config.toml
d_model = 256
activation = "relu"
positions = "learned"
init_std_up = 0.0427
beta2 = 0.99
lr_head = 0.00471
warmup_steps = 403
schedule = "wsd"
decay_fraction = 0.759
decay_shape = "linear"
dataset = "wikipedia_en"
Each number is 128 + 32 x the weight over its row's rms, rounded and kept within 0 to 255. Layers, rows and columns count from 0. The size above them is the row's rms in percent of the matrix's.

# layer 17 MLP up, 1024x256, rms 0.0669, rows 260-272, columns 0-127
size [ 99  96  96  99 100 105 105  96 104 109  95 113 104]
[[126 134 133 154 168 149  92 120  71 134 134  26 145 102 163  79  68 156  49 130 131 115 121 191 109 179 112 119 103 171 110 160  83 113 152 169 131 202 172 143  98 154 118 109 147 146 102 111 113 148 112 166 180 135 127 112  62 117 179 138 126 157  91  62 108 141 133 125 124  89 148 126  68 114 121  99 123 187  95 183  64  80 123 139 106 149  86  97 129 185 106 139 128 106 105 133 107 144 143 109 147 145 124 135 129 157 178 155 156 149 131 154 144  58 140 139 161 147 115  89 147 165 137 121 113 134 112 143]
 [155 211 148 133 150  85 129 170 149 142 115 130 120 121 162 130  94 136 138 188 140  74 122  92 120 146  82 119 151  85 101 163  65 105 137 190 169 134 119 127 103 128 113  76  97 199 142 109 109 143 155  90 163 104 185 118 146 135 155 111 114 128 130 108 137 167 144 177 134 108 174  81 113 140  56  92 160  97  85 185 118 110 165 141  69 139 141 120  68 169 132  97 113 126 117 140 152 144 108 164 121 114 124 131  76 121 148  76 142 142 122 147 116 159 110 109 120 125 151 127 127 141 135 125 119  35 162  79]
 [153 153 161 100 131  67  84 170 150 159 137 142 112 126 162 101 130 142 137 136 157  71 151 101 141 103  85  94 158 180 142 174  60  95 167 129 137 139 174  42 156 125 145 110  99 111 102 118 180 103 161 133 141 132 124 125 122 116 161 130  54  71 156 140 162 147 130 112 123 150 127 130  77 110 134  62  40 105 154 127 107  93 129 146  97 112  73 166 132 147 130 118 108 110 131 113 126 122 152 123 156 163 184 145  53 161 121 157 185 132 108 142  96 147 107 144 115 161 106 121 110 112 146 111 122 121 146 121]
 [ 93 185 170 110  99 128  99 160 162 103 120  88  90 164 122 123 172 131 128 100 123 104 124 104  77  99  87  99 163 124 161 156  97  91 122 144 110 109 106 139  61 155  83 139 134  87  74  54 110 193 195  65 184 118 101 100 161 177  93 172 128 111 145  52 148 108  93 220 176 115  71  70 114  87 102 119 164 165 107 147 116 125 142 127  99 128  78 153 121 112 170 154 116  88 115 191 121  93 141  93 142 131 121 152 115 124 162  65 189  86 158 173 143 112 106 154 154 133 104 157 139 166  64 132 153 147 129 125]
 [121 135 139 135 170 110  86 146 126 140 112 114 122 109 166 115  90 139  80 129  70 160 154 186 116 145  88 147 140 151  87 125  75 131 195 156 131 174  64  46 111 119 114  91  68 132  96 123  93 135  73 186  97 170 122 142 172  94 163  78  96 102 138 136 159 162 125 125  85  71 114 120 119 135 107  85 145 158  87 122  96  96 116  92 147 139 180 143 149 174 135 115 127 164 111  75 112 130 135  72 182 146 110 152 104 165 139 162  86 116 121 120  95 135  65  65 168  81 168 117  82 114 177 130 157 106  60 112]
 [107 165 112 131 155 154 127 122 138 180 159 138 151 106  89 126 163 125 107  59 115 115 120 178 106 148 117 127 175  85 124 153  98 125 141 133 123  49  58 105 148 106 152 147  91 153 133 127 119 192 129  77 139 144 142 112  84 161 151 128 112 158 186  92 124 113 115 167 101 118 107  98 147 147 156 116 171 100  94 166 114  78 139 113  81 166 107 184 168 167 129  84 135 149 103 129 157 132 157 118 113  82 130 150 104 153 159 179 110 156 113 182 102 108 165 158 124 106  97 168 130 131  73 144 102 123 166 109]
 [174 129 141  98 155  91 139 152 128 114 151  74 115 121 117  51 172 106 127 105 144 147  97 101  93  94 135 121 132 173  80 127 123 114 123 125 126 152  98 129 124 141 156 129 161 137 171 124 218 178 120 120  26 139 186  94 125 140 176  43 155 120 134 136 185 163 142 146 130 141 137 150  93  91 145  81 177 198 127 124 111 146 106 129 167 108 146 161 139 159 156 171  77  88 143 163 160 186 144 149 131 181 144 170 134 191 141 146 117 165  98 126 113  98 101 123 191 117 152 100  97 106 172  95 106 188 151 124]
 [109 180 162  96  97 155  67 147 161 179 162  90  94 128 144 126 103 109  77 144 137 132 158  65  96 133 181 108 174 133 121 139  71 131 144 129 123 121 114 206 151 141 157 155 122 132  99  37 138 112 107 143 142 148 135 121 103  93  59  70  83 168 136 138 138 171 142 169 143 106 157 106 146 128 108 119  70 153 155 197 125 144 149 121 122 191  96 173 134  96 152 105 152 126 111 129 158 134 116 161 101 209 177 149 118 134 162 167 106  94 118 112 147 100 119 143 172 125  90  89 178 107 127 111 136 139 152 127]
 [129 143 129 168 102  86 128 155 101 211  98 146 129 130 205 122  67  90 130 136 187  95 140 110  74 130 115 145 135 153 128 136 138 158 166 126 135 132  91 165 116 153  98 115 150 146 184  46 136 149 149 151  68 113  98 146 138 186 140 101  94 146  84 106 135 158  96 164  45  96 123  94 176  82 120 131  79 142 105 121 107 119 145  74 100 156 115  78 116  77 114 172 103  94 166 101 112 143 168 181 129 145 118 156 180 138 152  95 116 171  96 119 141 113 139 111 142 146  85 112 147 129 126 117 129 160 122 155]
 [ 87 157 132 110 161 102 147 153 130 134 164  95 162 121  86  76 198 115 117 181 149  94 105 139  94 126 151 142 153 159 122 151  61 125 135  83  66  57 149 175 115 130 112 155  99 152 109 147 123 138 121 125 120 152 123 136  88  97 173 180  81 129 169 110 156 153 136 200  87 175  96  83 162 129 167 107  91 117 126 133 122 111 139  58 156 136 173 190 108 163  95  72 100  75 194 205 137 142 155 149 149 112 183 171  85 143 125 135 141  95  95 117 101 135 106 103 130 128  80  83 146 144  98 124 103 119  94  95]
 [190 139 182 121 117 143 105 144 193 132  87  98 133 148 113 134 130 102 140 128 118  98 122 106 101 115 101  68 111 109  70 121 127 123 148 154 119  95  84 114 119 161  87  94  67 123 129 141 146  84  96 170 154 122 167  79 128 116 122 146 128 149 203 113 133 119 138 157 171 153 128 157  72 143 137 160 114 177 173 193 139 115 204 111 134  92 124 151 123  83  97 121  53  90 138 132 118 112  92 164 158 121 145 172  63 151 137 174 140 157  87 134 135 135 162  68 139 123 103  86 104 190 141 104 203 131 166 143]
 [124 123 170  83 121 128 152 183 134 174 133  75 148 128 108 100 127 193  31 110 117 136 141 114  94  81  94 142 148  63 123 116 124 147 115 156 139 159  92 145 142 131 141 121 136  96 137 125 172 128 102 115 168 134 118 184 118 148 169  63  24 117 140 138 155 134  82 149 154 114 127 124 120 125  98  73 125 158 182 115 108  59 167 117 174 100  46  89 124 100 159  82 165 142  69 168 150 146 132 173 133 148  82 170 151 152 111  88 131 109 106 122 155 117  98 137 121 141  77 145 107 145 157 109 121 147 143 128]
 [116 186 126 123 154 100 148 141 152 137  55 151 119 127 191 109  91  61 124 114  92 105 210 157  94  69 118 131 186 124  81  99  71  69 158 114 129 139 152 135 102 154 102 114  92 134 151 105 139 122 145 151 132 105 156 114 179 178 183  86 137 124 119 104  71 209  73 142 113  30 112 116 158 102  76 120 131  87  79 200 112 122 171 196 120 163  55 160 136 127  92 154 114  81 116 105 116  85 142 150 137  82 118 114 140 142 144 215 148 169 111 178 109 110 183 129 107 164  97 118 138 148 134  80 121  80 164 105]]
# layer 17 MLP down (transposed), 1024x256, rms 0.0594, rows 260-271, columns 0-127
size [ 95  92  93 104 103 108 101  96 105 105  94 116]
[[139 117 116 108  95 153 105 165 168 111 122 163 115 172  74 129 147  94 156  98 133 108 112 145  67 136 133  77 190 115 199 171 102 135 116 113 104 100 146 164 134 120  94 139 128 158 102 131 110 164  76 114 133 146 156 114 156 134 105 186 137  82 117 187 115 112 151 125 153  96 160 130 143 118 182  96 133 158 129  95  99 142 111  96 132 120  84 176  57 144 124 153 136 156  72 161 108 118 168 133 151 119 110  45 149 164 151 164 145  80  98 204 142  64  85 139 120 103 143 160 109 127 117 161 174 119 155  94]
 [147 135 144  96 184 122 146 110 102  82 131 146 177 118 126 152 133 110 118  60 145 154 152 158 217 163 182  91  78 140 113 102 116 125 135 117 131 120 136 136 118 160 158 181 136 129 110 128 139 129 128 101 140 126  78  87 121  95 134 130  92 150 100 121 103 121 108 220 184 110 134 132 132 154 131 109 125 112 115 148 117  73 129 129 161  78 129  94 141  87 122 117 114 143 127 142 118 118 112 105 127  89 118 157 182  92 109 138  99 100 126  68 180 162 150  99 103 160 160 119 127  89 133 133 101 133 106 115]
 [133 153 183 177 118 130 127 123  99 142 130  84 156 184 178 102 126 139  62  90  98 160 118 160 100 129 142 165  95 173 160 112 164 154 138  63  98 127 114 126 142  48 145 130 134 115 134  81 155 114 123  81 116 147 149 106 148 102 120 125 157 139 197  99 104 124 117 160  85 124 158  55  96  69 140  98 117 148  87  83 148 133 145 130  50  66 196 114  85  67  93 175 174 122  92 143 112 106 104 161 100 168 174 121  77 122  98 116 101 150 178 138 129 127 111  74 131 117 112  84 117  90 186 190 113 114 110 156]
 [157  71  94 101 169 124  97 101  96 142 175 112 116 186 180 165  97 106 113 146  68 121 126 124  15 166 142  80  73 101  88 139 109 147 124 156 150 170 140 126 100 123 107 107 162 144 122 171 137 113 123  99 162  85 206 132 100 129  71  66 125 149 140 105 184 150 141 123  93 130 144 112 116 150 105 120  68 138 128 130 153 144 147 158 125  85 143 181 134 190 131 149  66 111 148  95 122 178 142  94 169 119 207  90  88 120  30 125 149 155  62 113 171 108 158 157 134 182 135 176 111  92  65 110  81 124 173  94]
 [145 153 232 103 148 108  79  93 132 119  95 148 163 149 119 187 126 133 164 126 139 115  99 170 106 137  96 183 129 151 137 168 108 145 118  39 167 109 144 155 146 157 107 103 167 178  93 131 136 144 149  68 153 144  85 111  95 122  67 174 182 146 115 136 119 153 161 183 170  99 170 133 135  93 147 122 103 177 130 115 129 148  80 143 162 115 101 138 129 179 165 136 141 173 109 114 139  98 133 132  78 120  72  87  28 116 153 161  58 139 112 131 122 152 137 141 142 181 150 180 158 112 137 223 150 153 149 104]
 [129 140 141  97 106 118  85  94 137 128 174 159 130 150  68 125  56 103  95 142  70  78 111  85 160  95 147 111  91 101 115 114  92 123 165 109  73 175 116 113 132 129  98 162 143 115  86  84 153  71 130 180 180 115  86 173 152 124 120 149  89 177 116 108 153 134 136 134 104 168  81 133 160 136 161 108 106 179 143 121 194 102 101 147 129 122 166 109 186  51 141 120 146  48 177 146 108 110 177 136 196 133 153 136 113 131  96 107 135 152 177 163  77 162  87 142 139 142 187  97 119  99 216 192 119 133 129 157]
 [ 95 144  79  98 159  94 151 128  63  63  82 137 142 144  73 156 109 103 124 131  95 108 156 147 174 130 130 123 132 139 172 123 121  83  89  81 198 157 176  75 171  68 129 148  96 144  86 132 171 121 184  82 126 141 119 131 191  92 142 120 147  91 140 128 172 140 137 117 153  71 121 114 108 134  81  70 112 102 130 156 116 115 119 167 153 173 151 168 118 119 192  90 158 133 122  90  90 139 160 135 108 168 130 104 156  89 133 167 118  93  81 143 120 147 115 122 121 130 139 149  95 104 161 103 127  89  86 138]
 [ 95 174  71 131 124 146 114  70 132 121 128 155 145 141 112 130 115 116  89 161  95  41 128 147 102  84  97  40 110  78  96 136 119 123 118 105 128 137 158 124  80 191 105 109 144 131  32 131 138 133  87 142 154 108 134  82 190 177  90 122  69 127 168 139 130 117  88 205 119  79 159 132 140 158  69 168 121 169 130 116 224 101 124  95 112 106 136 114 108 140 150  96  93 137 157 143 123 128 153  91  83 122 109 137 201 152 117 137 161 195 159 178 143 157 101 110 128 123 152 124 119 173 124 115 137 124 193 152]
 [108 123 110 187 115 131 114 143  60 127 123 136  93 140 165 104 144 103  63 100 105  85 166 177 106 125 117 194 132  89  73 140 135 135 136 114 143 167  99 113 150 131  75 106 240 185 119 100 180  98 112 142 127 134 106  75 104 146 129 108 102 125  87  67 134 104 117 104 155 120 123 130  55 119 136 181 138 154  87 164 116 139 119 101  88 187 146 123  84 111  97 156  91  90 147 140 109  99 159 132 132 110 134 177 142 156 118 100 128  84 160 107 123 139 143 134 147 170  68 179 126 172 112 184 110 100 104 126]
 [ 85 185 122  84 110 168 155 128 100 109 146 108 128 140  63 158  92 117 203  93 149 139 165 118 199 159 146 136 157 120  96 136  86 164 128 129 155 101 203  70 107 127 137  84 140 146  85 153 138 153 128 118 114 144  82 171 154 128 172 155  78 175 105 118 123 133 128 126 112  64 200  77  72 139 155 127 120 136 149 141 111  96  84 126 132 130 150 139 151 197 159 136 145 116  91 150 149 162 110 148 174  95 108  94 152 143  39 116 142 145  85 117 132  58  78 174  97 126  76 129 158 138 116 155 108 199 125 159]
 [137 175 175 149 135  61 130 127 105  91 105 131 127 193  70 176  92  93 141  94 141 187 117  73 219 142  99 107 172 131 151 174 169 117 157 116 153 188 148 104  58 127 164 105 116 107 147 119 122 176  69 133 127 149 200 139 157 111 124  97  84 104 128 140 152  70  59 113 162 153 155 155 137 175 124 174  72 104 102 111 140 142 172 106 102 151 114 121 118 101 143 132 100 140 168 131 169 163 132  68 128 106 149  94 113 155 155 153 138 122 128 178  97 128 114 115 117 124 138 166 153 119 164 193 112 175 102 154]
 [ 65 144 100 123  91 125  85 145 132 145 157 139 166 212  82 169 118 126 149 123 119 112 162 129  99 139 145 104 197 144 161 171  85 120  95 140 108 123 115 172 117 137  80 101 122 100 168  84  98 131  96 106 136  94 186 131 130 131 128 153 159 139 175  75 102 149 129 144 113 119 129  90 130 161 152  86  86 168  98 131 130 155  95 131 136 146 175 178 176 134  46 210 155  90  97  99  53 131 152 151  91 122 122 127 116 140 148  99 167 164 133  99 110 105 145  99 115 122 102 115 170 129 109 166 139 137  59 118]]